Weights of a small transformer language model.
Size: vocabulary 29849, 15.9M parameters.
Architecture: RMSNorm before each block, rotary positions, no biases in attention or MLP, untied embeddings.
Each number is 128 + 32 x the weight over its row's rms, rounded and kept within 0 to 255. Layers, rows and columns count from 0. Numbers have three digits each. The size before them is the row's rms in percent of the matrix's.

# layer 11 attention query, 256x160, rms 0.0435, rows 0-172, columns 80-159
078:140147130159132151173108122093090101109156070100071134105119100153156117124087134127127132189107169105126084073196148085121141097162116134117111162113214151181083131116175103080163137116123079079060134147105102110154176177148154141108066150
098:165110145086173210077148100162091136127110133057111110089121115083095114086169057169178094134132119119116122158135136100173110112069125157163127112145184095049187126136105144100138107097150115162101107117050116177123169145118134108180112083
084:080091142124159095123091138136147157099133167138132151131168121118090160185112139111134180112146143118167110174145161137149144094147071105148165122123088090142136100123138116146107153166147156075118106136124117048118076084110142175125148150
087:096163128121045121175077106149179209109170132104162108154153142130087119136126205142127176133138084138152167137136098171141145137135178115155102125094127171105159140165185093190150118115087123126110180186135187117122127142058104155135154132
089:081200151117143067138141111141094137174098100107075094107142151076213129144200107111130130111103143115154142077146167127102134155111137154127145122126140163112111168120151149051166110169136133129074104130129170096084177122128134082141092096
098:108111109147106140146134135131174108137106168100121130137186130066130135101116160146206162148119177137110062093117108083203150126129091172122145067131093122133089144130152170123097154095185157095110128133158084150147119139143119147118130079
089:145110072117100193148084102176118098156107138054069093115040137081142117123051103092135119176126172181098138152119138085045148156139121095124068139130145110066134127129087126165153110116134128105154133165129142073142079143132128091117131129
106:091125148120145097170130112101100128114095134128106154138189078154114152117143145164157168116065079151159145144160126132095120144143129133154125135113089145154113151102116168090152092190108140135100139103151191145106169162151128077079139107
093:109104111175135160186114150118157132090141149076186146089130100117108110105166134100093108136102074097133111162096104188138134141113173108148086138086125088094129115117161160125107122158175116097116168123175041152142138100099122073078108119
115:169176117107125151152151124133077127139195120094133148130146095091101189151147080123129087133104092114181158138140159089090056144150158169173061105139130103110150143112114126154231143167120083086127110111136201108112133102106076126079107156
109:142094170146083124114083070152169183094140165135133167190120138216122175182131170129127161120123110111132097163137181137097150073130158169154128168165137210130168169114128092199151111108130123097156139163152123127162110102095134180138166143
110:110118103142169131130150092090147142142123046123122091120164120135075185173089135159173157114144216119130113136126103178120126142159133108126134116096089129207108108152146119153082134097163139158131162091159093091198114129119142146124093123
099:185103139076133137096129164114151140146118191122097121108110152140109135107109145119107145163139130102085151131130239167136182117173154177112172126129161145148132109121149102174146180096087095134144139157109142173178151107152154161200135095
099:133115121160104100140147140149145151061131121093169149174142094202129139078204122159175199138096102136140094115145093116103162154147059066121148117170111164200094122109116121129149126119130150152138088141152116094115092115156168209125131122
092:128174172151090135171155115055108134149122130102129128129120156097126160124144119116140169129083140104075184128105138109105121143143135131168154172133122073152096118105135083080158055121098164117097112177096175128132087126128125131159116140
099:080190146135145154137196134116095147118145135082115100101081166107073096112095062116126127100104137130103122097084165074137098233078195087145103146152079085126234097148160163128176162114120142073133104122139140111122141159164097091137176141
110:074198082114058186079122084121136162152138120114073158133107145104124163120157157104108125170096094099109160156150081148107114157171194193167105112144146082144173137114143112154117087206095137136101130138153165135090166155157110079148153194
102:154152091107130153121144139133065057155149078158075146090093112187115115128108103135129115186111182167152138085150136161115143185128122137070103087116126143104078156171129135085145126129153162089140134124118182123136158155138189095031107097
112:081114106079134164130153108153172119165117129130114137132116107130074134129149089172167161167103156148068126121107106101165091125157164088132130132114176087134164190117141070162145112122129146109166113182121201128098108143106074206198110149
109:178073155175089145174141109115164132120078139120194091112129169104147131130133173170112171137172177112131110126144149146134112122123047120082127123125115163109065119148163107139050104058113121163092114161098190123155118156127160180109163136
103:095099110150155135150105130161111174114163130150176138096114145180135148136094075150108175159097110124130117102107106157106182157158125092136154121173075150128178112141129057095165125142099133079128120089116185111111074109147169042116163174
103:093155126139132121121057164120137157108133110137169130133163164129125120133134127150110182060131142052135152142075083172159156119141098133122101150101125117115111146096151130152183180085105115079076161092109137168122100116168104164120171122
107:119138138181163160119086109137183159167103120156086123193120134181092140137098149132138140112100170198169083138189123104119135112092158128108128138115155139120076117057086157135131157179067124138149162164105110123156117158126122109113104111
103:097118121115103128079140201172182141148158144137103079153137166126109086164116094127215106121098141176106118115132099188140122108125183138085120079121093125118081125210117137136088122106121091115155142105154106109105119050077086128075126110
103:134127167110116151115127095148082163159138194089112133114154137126151189144108126133081155098160141104151111081075196142101086123175132100149147074083136141173089113120156208119135144156135140112100131170138105099192121163095110118156117177
104:110068114145185071123154101140131182145134167123118155166114181161143101133128097075116153134110175138134127129105137107159175221138139125124109146144127188089131204159140148074144100142067168188121082103125131180081111110121174057157094133
101:138102130081138178182157042093127149147109149164134108112125123117156152116123081164191156123127137136130136198136152116094182165076145128146125147167149132086122165144154117108054103132097128129124115188094072155146122150147164105129146158
108:102106131092111088199157166175197112169126128114137129126158115104131116153141186088186121146106141069114112117084139117133103102135089165127091133189133137070101136125123102110127153125104070110057146105039117097124144084140071115145105160
109:143131167148108142103118119141098122121135105117194152152076105160141189118138181148148144108178165105127118141108195079173135187098132158104144083109183156103089113108078074118077133083140130153163138118070163141159129128089123219107132066
104:142119190161111110156079073147134138150121172131086148180069103068100121124198117106106186090105047170138114116104115109116207127119170142142158166139099172119096119136163095184164176125145115136197093112078116085109093124083128135116101117
108:158177069092087109138156174142107153085149118170083114124105085185127124152125115056147086119141117119104125166163120091144153152069175109083139099153119085124087132087151078174191126137127117125133131109081091100120099125077130117125177119
102:103123130146156120108107169058138127067156170186106177110109080140123131083071137120117100157177130115162112123144139157154101177112101179144117141132099117121181091184094108159139197129106142135177105086103120095111164135121134125133168122
097:120202107121187123124119123146125130163068128156152120112124157118097162118167098128133039109136144141178118170159166131154062104079122104177137119172140131091153193106092109027114104151157141124072093162082144148067103086142100124131105098
112:146161115146026101142111140155153133174184104118117119155107107117184119130045178125108161102085114094136116093114205130043163127163116166106138110129114099190127085084137105255190115125132133124131135142152136073161081150171149114124091209
089:182066139108096154132121096117166145145137087120102119154104105146215147157063150189147142142191091066120154112066131095154169165170115134144120087102143147109091063161144179192109154097146122133156144126094138141178145201100163142071145144
087:106142091106177130171114107121055099146117138126121164096170105075107141096197107115115073118115098130143070106173124137104172092158133102097069115107154159107111103166122112102182075131087084112080160167114108108102178108142108139119079109
079:095139155088177168168147084129125122126170149108094180160068165090128162179047051154061077110135144134138127123153108087074098161080143153151151089152147126113194146135132134120111122148127124151153104160165150213152131051096153132102161117
098:155083166147069066107148151127135174148203066186142088085136150101153105149146190180101151102139086087132173093129102171083140107188087157130130128048147149136055102143179170106100114116119111150093147118096157121156134148106113179107122161
103:101137132147129121157179170072058110133120127092118178102112134077120145063149093104076031155074126133113096110141105086093105144100143194117163134087135163092145162118131119076166110137153099143135084116128131136156132107163100075070087140
095:184152105119113148141140131130158135043121109198103121134077138120196114107087072146164139104081068120146133167199136127095129161075144096161122130129145055087109186096170133125115131148136209087092099152141088141058078050119150153136135128
097:046109157110131108126115111151065092083132140123151141132108117162140127124137081139101080076091056130111165108149105101120031121124153124157127171038138060057147104104193130079154105159167102136130083122165117101121109102067119104148121113
099:138144157117139151108088114141110070188114082120137144152118136172107203058194121067153146122170145114127098124156181099184085154117139102140047112160158125098106125058098116131105159141148109082139153185114095163111116175085170105128069120
097:056168078096103123203165102138110087144106162118132191109098169096114129111111148107123140157164166188063149153124130125080116153138149144088123148182077172124144144166162178114088080096118114084164076198098187144075059141165118130180183100
104:114147133150170100073151170125171124143141160138148148081157161133089119107154075117076093100150110147164098147110207101093097098127161143132181189116113160125155123132131135113153133138145127077158191125154107162104131141131124055177100130
110:165140118160131210131129046162124089110160134106097127170104114141076062136124088170183175108102098117160142098117120129117160111127134109107110132141105111129101036128114174187139174153085130122170109134082190105140168098149176144170126126
092:107150170123099144120119137157187162108123095148144106134105173167120088152080115135060100144122146139129129151130047113100188061171103105063106201174096106145180168158099101164149134109087103122127152083123192120135083178177120158123145162
108:187119137105102136138128093151199130154159067161134095152123165132118112144119182162105196070157153140141126134153127124209155111100132131053136088176168072097165130122097042186141143136090088147096174172133190085128100126121124166133142103
102:142150130093045186131088179110137140068200066165120156128178187170118156082171125148141115112126096083145090086138114105143106129171147157122146105118145169124128094064146133100115196102144156148113122174107144131092114118126131137128090161
103:131098143078141111116132093108120143168104132107100148119118070092154113142183119084074122033113061128158137110148125087165152144094161134103124155115142151097154139103078131149163077051088133179151133160160156124114169103109068065172117131
102:181137159118153143103137118094095135084103109097100166118163169142136160148123109121124187129126142085143138095157124109095211101083116150107079176086173099119171071106134159175095123103145054089118128170106128174099103158099160187136112155
108:150092130129120095097114175106164181138107147167160153103103156150175123151088167108164148113162132114123157107053140161157096120184066088132098129093164130080082099146067134096104096154150164107140065114190105162094110154140173159157118102
092:081169106126106145084155135109153072151154074156181098094090135139104145121113133094110196089098099169141106181102097176144142118129153136133184075155077099184157146130134165106085111188114138129168115111147089105125136148091089079149191088
108:113094130142091066180087165112080206130163097140133118140125128157182122104119137187123151124107120109128074137120119094190135114173078179115154108082056139132080159105090103110048162130138100120181114139156114120116170152102162127105135106
094:130149086120104067099093090116201223136077175116134108168105105121159119183150173102139049098128136132131122121088125112118118138159096116101135133087113159101147129136099089164165106148107113066089128123167198110075081111191148158103106149
109:125134150084175113155111126134120107148130135153173097153126061076089160091134158129136192103182123081132106138188161045162073106093093126106129086056154082110108101146174159085089134083125179189060169150180088182104122138133084147120113180
101:107117125197148105153121178096136100135098123117186119113186181168095175148117132132137150103101131149096135122108102139178094182086163108144170130112151152147116085081114132145139089198086065145147113153143123144157160145136114053132093078
106:096163098096140130179106143090131112134024103147113121128154120097133145124136092123120179114145177154172165115110123160116067134046116127129126163073078205083121146115165140156133108133086133150127100139099114141075154117105081083164130130
109:139138136116151100110138141186133183130207143142108163085055113107094167133103058153158129149072143152128149116148144099079143110144119123139127105106175105144144113122078132167135109192116154102082103085123162081133083167126064133122138130
119:091119135138099153112128108180175119131115135134098152175071046135082174161127115078159134154081127141177133091082125140085185113128149112088086160219140110140168142085131116184154126166059116093177142129143159144117099126145129159151158144
110:073107158124140148154110136095182121130106152135135122171136108169148121094093119164069075123110141169075134146170101128130140157138099125146200072129183138086177116161131100098146133111136129141126137190065118169141121194053133128140122158
109:195178079102141099134092143137147147092092167102133097152126179160093089145098147087116106112069175171119106114141093150108143099174115090126136092112146116157116154124120115131181194166134166148098098130114127143100072113122048140121174127
102:128079173139131132160070118133100144118181082064140103085149121115147157131185122181127170121157116150134130162110083127161115185161121124084147128137123108134109164113131176090072131126187117107111164125104119175094110124146141117126088036
110:130179150168117080087152114113168132156159121077060169150090117166137130089093143109174138172102144117040116112182084162132142113143147168105124123128107101162184137145194189127152137194055137099181091128110135151153123083082145144115112117
110:107131099094137180130158113160149132094143140140092195157166111139100120138083136092066116126060153138147127132136113194115153188138105176058124144149074149195086132155079106132131140191113098129196112081137100179113139158101133078111111102
078:143132143078221094163115118151064161134111153079092106108112168133127133123112080150176125136071133131152128135155132155150114116142075129111183140143056093189198177154151138151153067113116176199094120087110128153132177128115162148134047089
074:137136126128199113158133098138071156148117138100095107115116178106141151122111084137127080160082123142155130116137140141095134105149094173119170116094106094171174198118121125157170079137110156210089123079111127136107177166112156140158030125
086:130124148094187102157116120124088173130105090087104108116093118106121138159157099158096098112085079127128171128132150132116090145111100194121152122096106115116160160160114171175162068136092175198111155089121159099127153152083168104114067117
083:158145141118174118117089182199165124148118097101161125099058090113089152171155157181113180100160053147102152129118134138135129131127130157098101091094095119130163085178117165159148116152126191149089213118170107125114106165060206153128116136
078:114119098111090113166133082096136149107117115149160129189147140118158140083104113065134084126118178155155127127148173066109134151122166150165125150141180145103076146068155069141111109130188078174135057134094125143101187118173130151085126120
080:101192119101088126110135139103125156095116147177135155149180136123133141068116113108163048136087136112132107101149148094096107172101173128129126124103170144090094169073138100123115091204148094141108075086077147108089135091170131098045122162
082:150064169155118167097120126189149126156148123176126108119138154146101147108081151165145165140136142117060085083153108195171183110124095123113154121144145166184152162167103186112069140085082131134137169188135102115148121134172102154157148105
092:130091129128175160132135094179152137166142099113155103104118131173113138128079174173168186123143175122066109178134111235187127118094024131111162133123074150147133123162126196098110144126115150099139162127149095116172148155126135147178183096
092:106082092063105118195131085144115153120137081147166105162100086116141117141129116097074165101169182171108162142111148124109162121164161170144161148104154164078133109067158126095205143105125111124135139175187132133158157129132163184088198116
088:113122129130128061114143117081105140086130173139146127098157120100132085188132128197073054156088067150208129132087134096061112149096187099158086149060157116101126118096126116093144147152127156102076145104154137118129129161140079080122099126
085:096223144072113071113116196065123132085163121071114144146108110075130120133114143155181099103107078142157101140112116087129118130133177136118085105111200097066117093080184072092170102167159119141049120081134144171093139137103157155055112101
090:139099119118179117140128089108206131147110155109142114130151185155129158114096130120190128126120158128137106179134115175222121092126073149096180165185131140138109186142103152138089134081162172163218106115131135113148183115159164178125191116
091:116146095115153170173164060108100119122143127159138134156106081174136130137099174130119201149186141147037116084119079187124163151121161085132093128113116180175128156172116178140158124160088084120132183177131134115160100180185094107147100135
072:119151131145095130155136081142156125157044147172109090181202131129117093152147104139050184101134161145101133109141072126094124111133174100099110152178155165174187112229122156181113153136101118170134128165156135129163132148145118123125120166
088:160040121139113125139100091076166126118154191187116105159189153166142141133138142106118130105118120057096169121105081133111151136065119138047168164175160138078138163115103137141106189095111159129206123140147154064155097120141078069092133137
107:161112146102120179094168140149137127078067097167154153137130116088113107152188112084052196064180091113144197149153121090098127170155179141124130136139168115089154141117158106211128127133063152053155115176087150120150165145135139143161115153
084:133166180131139083119151122143130125159154133143055088100139116147129062145165117179140092132114095189150075107097143129071150144133168136157105131098079084166151139100097142158090141101178145164037110113101111151214183151096134176136114126
109:144138129144154130106116198176155147074081139140180203162099157117167129104179137119149107164070148132173170146146133084157083138143123184118190119154119094124110122123123140094106149115148150090207133083129138119159105163181108173145119191
103:150156082132159095096120099120093171144153103121116088140090139152165124104091156144128162172118183166121093096101120184106187126139148136156097115171126145209120135225071104146155202145106089180147159066159050176204063183122115163116127127
097:180132142146122118128114163108150147053133109145192161174159172186084110118054118121147133133099112090130118098124153134164099082101104199114108123195166162112113107103139135128104172197101132094133142193169113153123080104122180132173166165
087:178064114182106149096140202140167205151140101152132135139108083137095112140148100087134117120163097087201122129181150132132206114167123181144136104088138129176096089141125094213161151121097114156157129137156163145139125190077151090128135144
089:135146087184202166145109116210162114074093126074162123162102154089133129104088109102141175117103127133094163157101168114112128106101189101128113170153185161153147142127148078165171124084097113125205121167078144178108133168166136182183127141
089:141140161204105078117119183185081107104091125130102137160133153095144116165134122195143129131070208147102167162169063120085095067099125156077142125103102135166143155148157112055134145178148110142124127131147077115121118089090157165160166108
113:189116153118156148117071095139053179115141123140115122114122110125078151117113135160122139110167115142058121152163158167140071137115152135098114125129144166116134163120161127095091156083105123098076127179089114094165078083112160134139134103
106:164106113130092163089129109150161134126142207118154119106150107084116150106142119154142064094097125131145133148140116107166073123054161085100152134110148131062134165059092097080083087079130146092119058168134163097172123118183094138139146132
094:123081110143165116092113180138214124103158118084125118136082084107148168092107111090185125116131154091124107173139081151173092087110117150122127104140151090171117180146160053130121049179097135154139093103117127139071080085186086104119127149
107:111129146109203105141107120150078130143102106114093098050110102128181135111131122133152157125189082106113089143139103173128093139067148128149117119140152125141154129174144112120129144047119159190190113083079108165111126101095134145132161067
104:106070153125108110149128146164137095139102132100035070121145157130118133166092092125125116108144095157117133126136102106083166190095129104135095158147183172108147151124195148104133107107035147143156117185120093136130170080153108074148121075
100:096109110097129126180132069113197154079170183145156165168125103144146170077092131095149073125126083113091053122146103144203108121085136169097085153129149110066138116023095157184150116101150144146177092141171084076135103102147086113099165126
109:100142105146077089160145145086127157136143119126140136143121138105151098153071174142139101116085098144127115084115134103053188082187172138149130125118149129160144133111152129111162137164131113127073167160165136145121131159176100092115116135
090:162163144138090176099096107127155144112103063151161149195160087132127143098167135081125184167149119114173135139184122093121144177165088091078097112167117150118121063145159188102156072142153134145152149141123139126106109187064125149058104139
100:127105126168149143100093132161166106103116124172165162106159080105064109147112106074096107099156144156155179122143157122132127134157134157177139132090131148097145109111132159145085106093163135107160088136153167146036099107184103089170159120
077:093125095120125164148119116092175136078161150129127095089163155142123092137134132037125098167111192149122085157162179130095114117135140110180120167161138100167105111090134101085113136130188087106129122111069117146134090023118080127120103086
073:072109121106131146124171090118153149080142166149133122121207154133100099132113133079132060194098193163148088156154175066134140108140142112143101145162145099133100135066119098086080134145187090130129104116105117134119113059132118123102140077
071:103134091111115127132138089098088133079137130122121094136200174128154115079097076090204089158089183097114095178142141128108105105128101142169161121193154130153127156082146069109155112109146052137114085102086101129145139074146122122143079115
083:130158125123152079155127152089093164129117123078133112150080151093107123139161078113132095107092128118153170161154129130102104118178129178102146113116092095160142112168114127165170079160108166176122141106131131093114125136091158079107062157
088:141125100153101174070139124154179127135137157179170138148135106108150132130067181157180136145171132117073053109147110131150160110088142095152122084163152147114105170069175085131112156131192096104130120174128117150122117112187156165158177110
098:098167114142131134090153156129194131116116153111157170134138151109112149117142146051191139128111208115126079149130120090186114090102098148142125083196106075132117113127128084143073128115195123089160078104079127169124123095159195156143137127
095:133099141150209105133138155109150130153132126095129120075101134155087102169159132152083102141130131110166163126115138174141125134149110143119136144110071119133133099185112208145094125138109211110141193096155139105141124109084148057134154120
073:172151116140114101131144186114073119132147120070112103067167152150106112165130120147083104141093084111138133175094139132091091127160136119124115123059104102136127050155120117063131111209089158097095115095203123112107067126106097075149093162
097:178170120135076102049109165162149172123171128121122139139128121113156155087124166130231102140072126124029077124186118103126144114107047143119129114137180131128097139097117064113105120153145078135083133109121106127122087156112145159112103142
074:126169156092112083088114164153113160100117089166116165113070099109127155105178148079152078118086101121132121138161160102137094126128141127156098098135192106142075146094160029151144128145155111151082142119073162150073107153069187192120144140
086:168107117103136157130088108102086118131168103157079146128117043164191169062096155139185158101156059118082096066185129156140159112064128129135110152127188137156124190095109104139147132088098089145119129106085102091117075117126087133129073109
090:091120128155141111106121099073125107126194165133111056125154186141105073133150138159135083173079175130118097087093083190102115092058122104086136134157137157122157160152145134058070161125138129147103129093209142117123103155138106141127129126
083:155211189139070086108150167153103117123121065157102120122155146122140108162129125150117067174136070141096101132122116155093155128167119127166111117089142153087119079156144135114178171193160117190107163120198094139119126154080125149152112126
086:042113111136150117076164120069141124098191138147124116131111124120100072108178113140137068178150151121151082062101101122097132150141139088150075160134137160130144147078142179072093102175197120121085160128135145109109097128177072099115090135
074:133116105157122115102138036164157126133122137131136081130156165143115115172140109117094098184146215167109113141105151160077091137164130122112141112176057154080108075202128137113080170149169143150125119123120165172180153175087085135149145147
092:169128117079120169137146099118136134158173115113122122167059085145129138078090163096180197116165104156091084140096098201181139143142155132147148143127147123137078172109089116158157076066144143124107159154075129109168142143137112192091118134
089:136130121180142179129139106143119126116169131104099083135126119081099133059096101117132084146124074126153088130146155150143087106059143135143139150083170121097117124026119131107131055064128161137145123161065148137138142135127140148132116092
080:105134093178115143121141032179155103114103111120165182164129163109090098116106112154177121125127133147193175092176097160106104132127113128083112176181093157141142140102118182209152141123117153099112116140071142200106131218123120091112110146
109:095183109164140147086120194160190122106107075124120167078077125110138102107136104125126090168101109167129071098133159125120140118151098119169102100151114102156128087221139195177124118181172157152140171097153097175121122153122149121119096148
099:101102145064106142142109130149237096103141123180185156160104089176133183122124140074128178094125123081140164177142106105178141137170152114134139139159149111114109123093075116191159120161085134137172095097120145096107117126142082146170110207
089:185120140140096115111075167129086147117132116120101139156177199155145124136097123136133110140098130085090144125124101140066168127111171161142160087081112096101140136173127094177110179118086159127163149095126139142109085131093147059085121054
096:127093179107153162103148106120138091096070174170145145141166090094128090115200091111092148126170149110164145119175152125150091128141125123115139195179155183055195143133137124118061101091159118152152120137112181113060092130165078184140131115
105:098153159145137165149137174123133069091118128144158087136174142123104096146130092146064138114116155103182225069164132041071140160133193163125125120119136151125180106083129178147127097131095119087153156160112130114106121124149077093189089130
097:166155159117077137092118153086107116115164082102146135173168184144125143139095109178194122128129154093165145114171149133114102088156084094112149124146164141061091158162117107177142084217110134164094131136155112133136117117149175095126113118
107:137109089164084142184108140166165140134146065160077112140095117149115161063165117123094154145113120133130143093153203145209157133216116165179108132176150148110111030169120161133102147118109154130147144095132092173148142107091164145167063176
109:148144138066053137121122107122089151087120172118174151166171136120102157151107112124105170160106152132090101167128140098099092104190137147134107153171101167041149091095073105132159137142125098146110078157090179104149082074121127118175133130
101:138063162085141137176111129133196128164044167128102159111121021116086159093121154153085149088180118093150154174144116099206166159102132114154128113111209161127132119114102142176151089122166129144176139124135116114103138116179140128175088177
107:076137160074112138110163111115186139119125092095158204087155115121076135070123093172139094124161141125114126137114111077154163095181165136111087141169163158089148102094137150148123049129142153098151115143121119163077138078186154145178142186
097:133133131171104092123112180115085131109118113117174076146146168121167065167082156106086137182105179143092092065134132170071200107133146132171112070075144131165117151169167085118147084076128095159151088141170107143089148136117110130130134063
091:120100072126148175090135003162174117088199177125159110116078103083167206124107133124120159114138123113094163166139158116141093110138150132103125155170128142080168115046103169137151158073077160113149169136115167074133093160172100128150114151
089:128104123132189080112081091148128105105111116108108176120121165143144107119156087129125118115138183163162101126168116101133140192081145143113096166148166138119146113129199129100097137088118165139179163138127094127081118129142085195117142061
098:104137130109137076143112174089117206137156117141114117183166152117106109134132156102152048136099074084132099103077110139102130097169099144103148152152142112130146127157128163140125149183172117103126161085148139100127108155157071102071134175
004:138103125169143145090162109133102141126155144118142165142075198101131144109135133195118128122087139098111092152165166188121101113086134053133138148154116120166131126129122120150103138135169197097126056131167092165095130195110117096100087124
005:136092146105169064161119151104135185188112163066111127107108166113170115137134092174173124138137148112093127131155165055133083131119170137120127145062192142069121144094126130073113154090127076189113173125133149158163079103144136136165114160
004:118113065182104112092132128120134132129095074135170162118136144099085087116133148129087168152090165160136127098154135167125179108100145137167137044149106147142132058176125079113167123125135169145101103105125152182105140172146179140162139197
006:124132131159112189176131123153100166132165070108119119098167097179127117107171153145135184123150097102150156172111159062147015090093093135097082083132149166093145114113120134147158175079104132137101213179114161147075131092111159145164110141
006:101070171105142104130088163092118142162156159136163143116098072117105126122167128165151094151116122179136145230156155114160122153086185099093150137103149063167094059119112143159116078075186129138095119090167114107089106081122112157120127166
006:122112102122173185066163119098116141207162196122208156066128092138082105078171130152171118124155109101124120119164113087091112136102173111047133151129167071164163152104119148170113091139174150135091118139141111128097124174148126119127133108
015:110155108121146109151095078164131124102139133145125134106121160122164133133087159071111134153106228134123131109084103186151134120138071130136154106173080108103172127119111116087142117122124126153161121111131100112153148145148095187095118137
022:155078154122112127143178196069081128140095138108148121130177128136125111120171079191116092122161040129139150131147127099125120138107159101119091157071148143099102111147158143119076141139113129115095122127156132167092094113112145076167084111
024:142081125137123124114137169136117145082088134108103094093190160097122089140171106190116080115142100103147095122145140116130085129142080167173121126112096157056137103109187163066087155147118145110135131150132150123163120116117137098199071115
027:126194106101134145159094086156157114129154131140148151163058096147138186133076165038151159101121174141126158127117106150112147100128158118095166118123148112205124169137099061192168136092139110156156100104116132130137163130161116153089170134
036:094178107122164091151072066157169127121142127137101101131067139157158150129082143035110141150120214132127142114082126146161143125172129152122155111183077119151150134130102130123155110052158120165200133119088120085145171149124122184069149156
043:107204123118166112154052070155195125108156123142131133165054108150167150144075160046130155137118194155126145131096134139177150118141133144113160097155108120172152143107094098148161116068157128154182114109110121094148169143138139184086166155
038:169058147130068165102196181108084118147107140123127146103191136107121104096172104208147112123145063103134112126188125117084068121105108111141115138096147136097134108126151155091079150211109133084072140156147143156103095109134124075179066120
033:097203108108162077129061072142195113121140118138138097146071097142132148161089150062107174142101168149130136132091124148143198137170156138135147101162085122153147149144099123172152097083143109176189106084120119099144147148119143183090192136
037:148201140077163113184114136098151165113158134120132142199122112136136156119093142106143180083120086104139143160059126156120177111124193126071153135127213074155119138136102079164203108114125140083161101110153133145134146119153105158080111177
033:145194107088178088172055114124136136122140160139141110186084124153129165121101128078137166121140104137114133141066115155155170153124160115078150114110160065164105165116091068141163083055170132114169089090134149094142161141113105183060148151
078:128042159167067166082199152137073096151076126139106133052194136125118087103173102177127082149156129118120135124192119108110076121099101108157108143113097175098143116143179178069084152158119118144081148171122121139104120115112131074170132076
019:112142117135071122114115090193202162120117097087113098137149122122141144132112180100114103129019115090135086078116157126061145109166130135163097126126122137155165128076128158172165143137138112163102184134084144119132091129163168202121104151
046:124101132160134194084194177122106094162100118148189150091183114066098099117173127172134117136159174181099110102182087129136130175091073099123116154136077157107128103156121148070102091171159115114085075134158090140136125158105127107121137083
116:141166062155148142125121155159155143140197112115150168149076151133107116174051145126137141114100134128136129108131116193077192124141155125121142125147104089184124123152095141202165119200085127088137138126174139149140100176168089117148146154
127:097090199149133116132165176116096092113127138112089140072169108124159105110148060146171091105197125111114148147155111069136096096071147143125148127096132137128147102105156153048118149107148112132157131169154138120110175066093154094171108100
114:129111145064093123169100132106144176082176160102132082142071096098141111098136157107158132101164044094134109137102139097158106069158070175161158117128138109071108083107119121137156089055180121165160103127094113112117130078109128093122146126
131:088107142092153098114116125120146071147151135180101096120145076112069112198143125099094129117134102118139130149089134135101127129155151146153152164130167054156135130150114168080132094106140138113163099147152143168080131188179042085108136131
134:107120127141138108112075150119152163081088093130097097199166093127154106138136094137103065147143113141103127100126065103173109169142147161137137125138095162127120148138130131110111153111171123232146179131111153154095131075143128094142137128
136:163170121127148150153137073126170151098063134120097180139113085145132121152109133141095164065136182128224095153183068062077142124135066064184173138094141101107116116126149105164133075177100107190153141082136147159118141106167094130156121119
138:142090093144121196120156105173163122101144132158171152150109144149106090116124139101168211186107146147246114123155133162126214113108112131113137153154141147133101107131090196186105094156133161103148133143122114174150209134157122108151142137
126:133109169136147132128153173114118090125146102172099112135136159160113141129116079109078101126107050134123087111152185158155142165126140148165154147119159104146076104145111134132109161122140135079165102156072126160112162135049146130177082082
133:073088119096140122113149092164126124136112105153134197156119089139163170098143117129146134088173097095066128116211143135170137154133129135162136131154150127077124152087187103135160144131108156064160153105187147134104131139114123163199105125
134:104088146142143055121136104132083130145149137077136145122096144050136113125180087106121089153089148091147168165118153107137122137140108116089159130175084140114142095121154128114143088117078130098145102119110169160111189122187139164194200105
131:176183117137083079106116169056148108090109149134128145103137155153127165153075159183151146140090122122100074150098141100188137132154118106133155097144068096103107156145146155145151078107105168069068153056145103186189137128093119129144132088
146:115097090121101142114156083060168117160172126166022128142103123106114117153054146145160046151144110120147110147132059106133176181140169154106149107143137108139136184080175111120164112120167143099150141096153142088195165098183116077141135124
136:131123100145106164118054193124207137142128100107187120166099139107096177089130112126145122152098127166080153125136113113113147174115148139086127162130157159154125132035169098105146120174090158173165071176118084151164120061174147131047104157
004:096155169134090103115145177102094143137133044142135125180128174185172115176143113114108093147121103124170201123130159058152120125122168110144130152135088121091117158163186132126096121110137089105155134097218102153128086089110107104146153138
005:106143104170125102053172118117170142143128101124169100156093144129121113142091128144156174102081137114126119151161100166071144148175144110158124122139089075182102128195135162195153112191140093159081061147208109142119097221119113146159158106
004:164087085187079181116108123131092202162178115135140137114118103148112157157156163084146132151165049175185179191172121107138085205096083165117128099131129082088100106092104087161137161135085156112086157165157106134166142086099166156152151121
006:140091184129126145125106146158128192111125119111132170176135095131147130060151106139157079145115128125152127127129149103186117127143123153125115112129176152135132086153086169088143159150150061186115131160120126162113079124144116167151106137
009:165126081140127118160121083173136120111104155182124131134095153117143128128043149092112137157083152160130123125110111204091159123148130141123194061133060104136140162123137128121143117123131118136162115103166105100136172160176112153136166082
008:110198075148135169127120088139159094100128158144130144173076141120172157132069163095110165166113178146146154089112105179112145128171136100102192074176079069168165113141100119138133099114143116131183095074124117093125191163148095142050134136
014:177094119142102130165120193119099131134097134076069094132189116148149099129184101164102126112141090084136125136158132098172081126119095143166092145080155168066114065126168174078087142124115121116103172177124167167135097103112165062150089109
016:094156128115126130134108040126149109146142153179159135126081107139111169131098131088170187135142168176089106147120108118119165104130151117096155157187123107226143145104060113178202108112130119151130098121130118089130117117141142179074200106
033:170069153128078162137184186106071119146120143099134122123192110124111114114180103198142088105140071119141119112152144096122102144099124113146106161062160142094089110135156124100096166171092137096074148145149129175111091090115131062180080118
037:088182108132161092131058061162174139129143127150122132125072153145141144150071135060125156146126203137101123137104117151146153121144124141126153113180110113158167139116099111145162101071143115143189110114110128089160169159140111191085181130
035:126065143159117129107142149126077146132096153102111096080191151106139099131180075209116089147141099103144097111141138106130082131109100131156093164114127155064139097128167173077089143164115136122094152147133137144121118125093134097208098118
024:119070134146119123083140134138080165133094138135103078090170172106122120104151102166104098191156164120134108098170136105157067164125067104183081152168048163065165085142149209062081152145153105152138159173108126097153120155099124095172102086
039:130201121097173114163097120127186124128177112122137146175076106135134147120068163057151192070100124132132139172073118142131171111124168129089161121131201085181115164135106080207168119112136133131160125097145145146136133109145127173069147168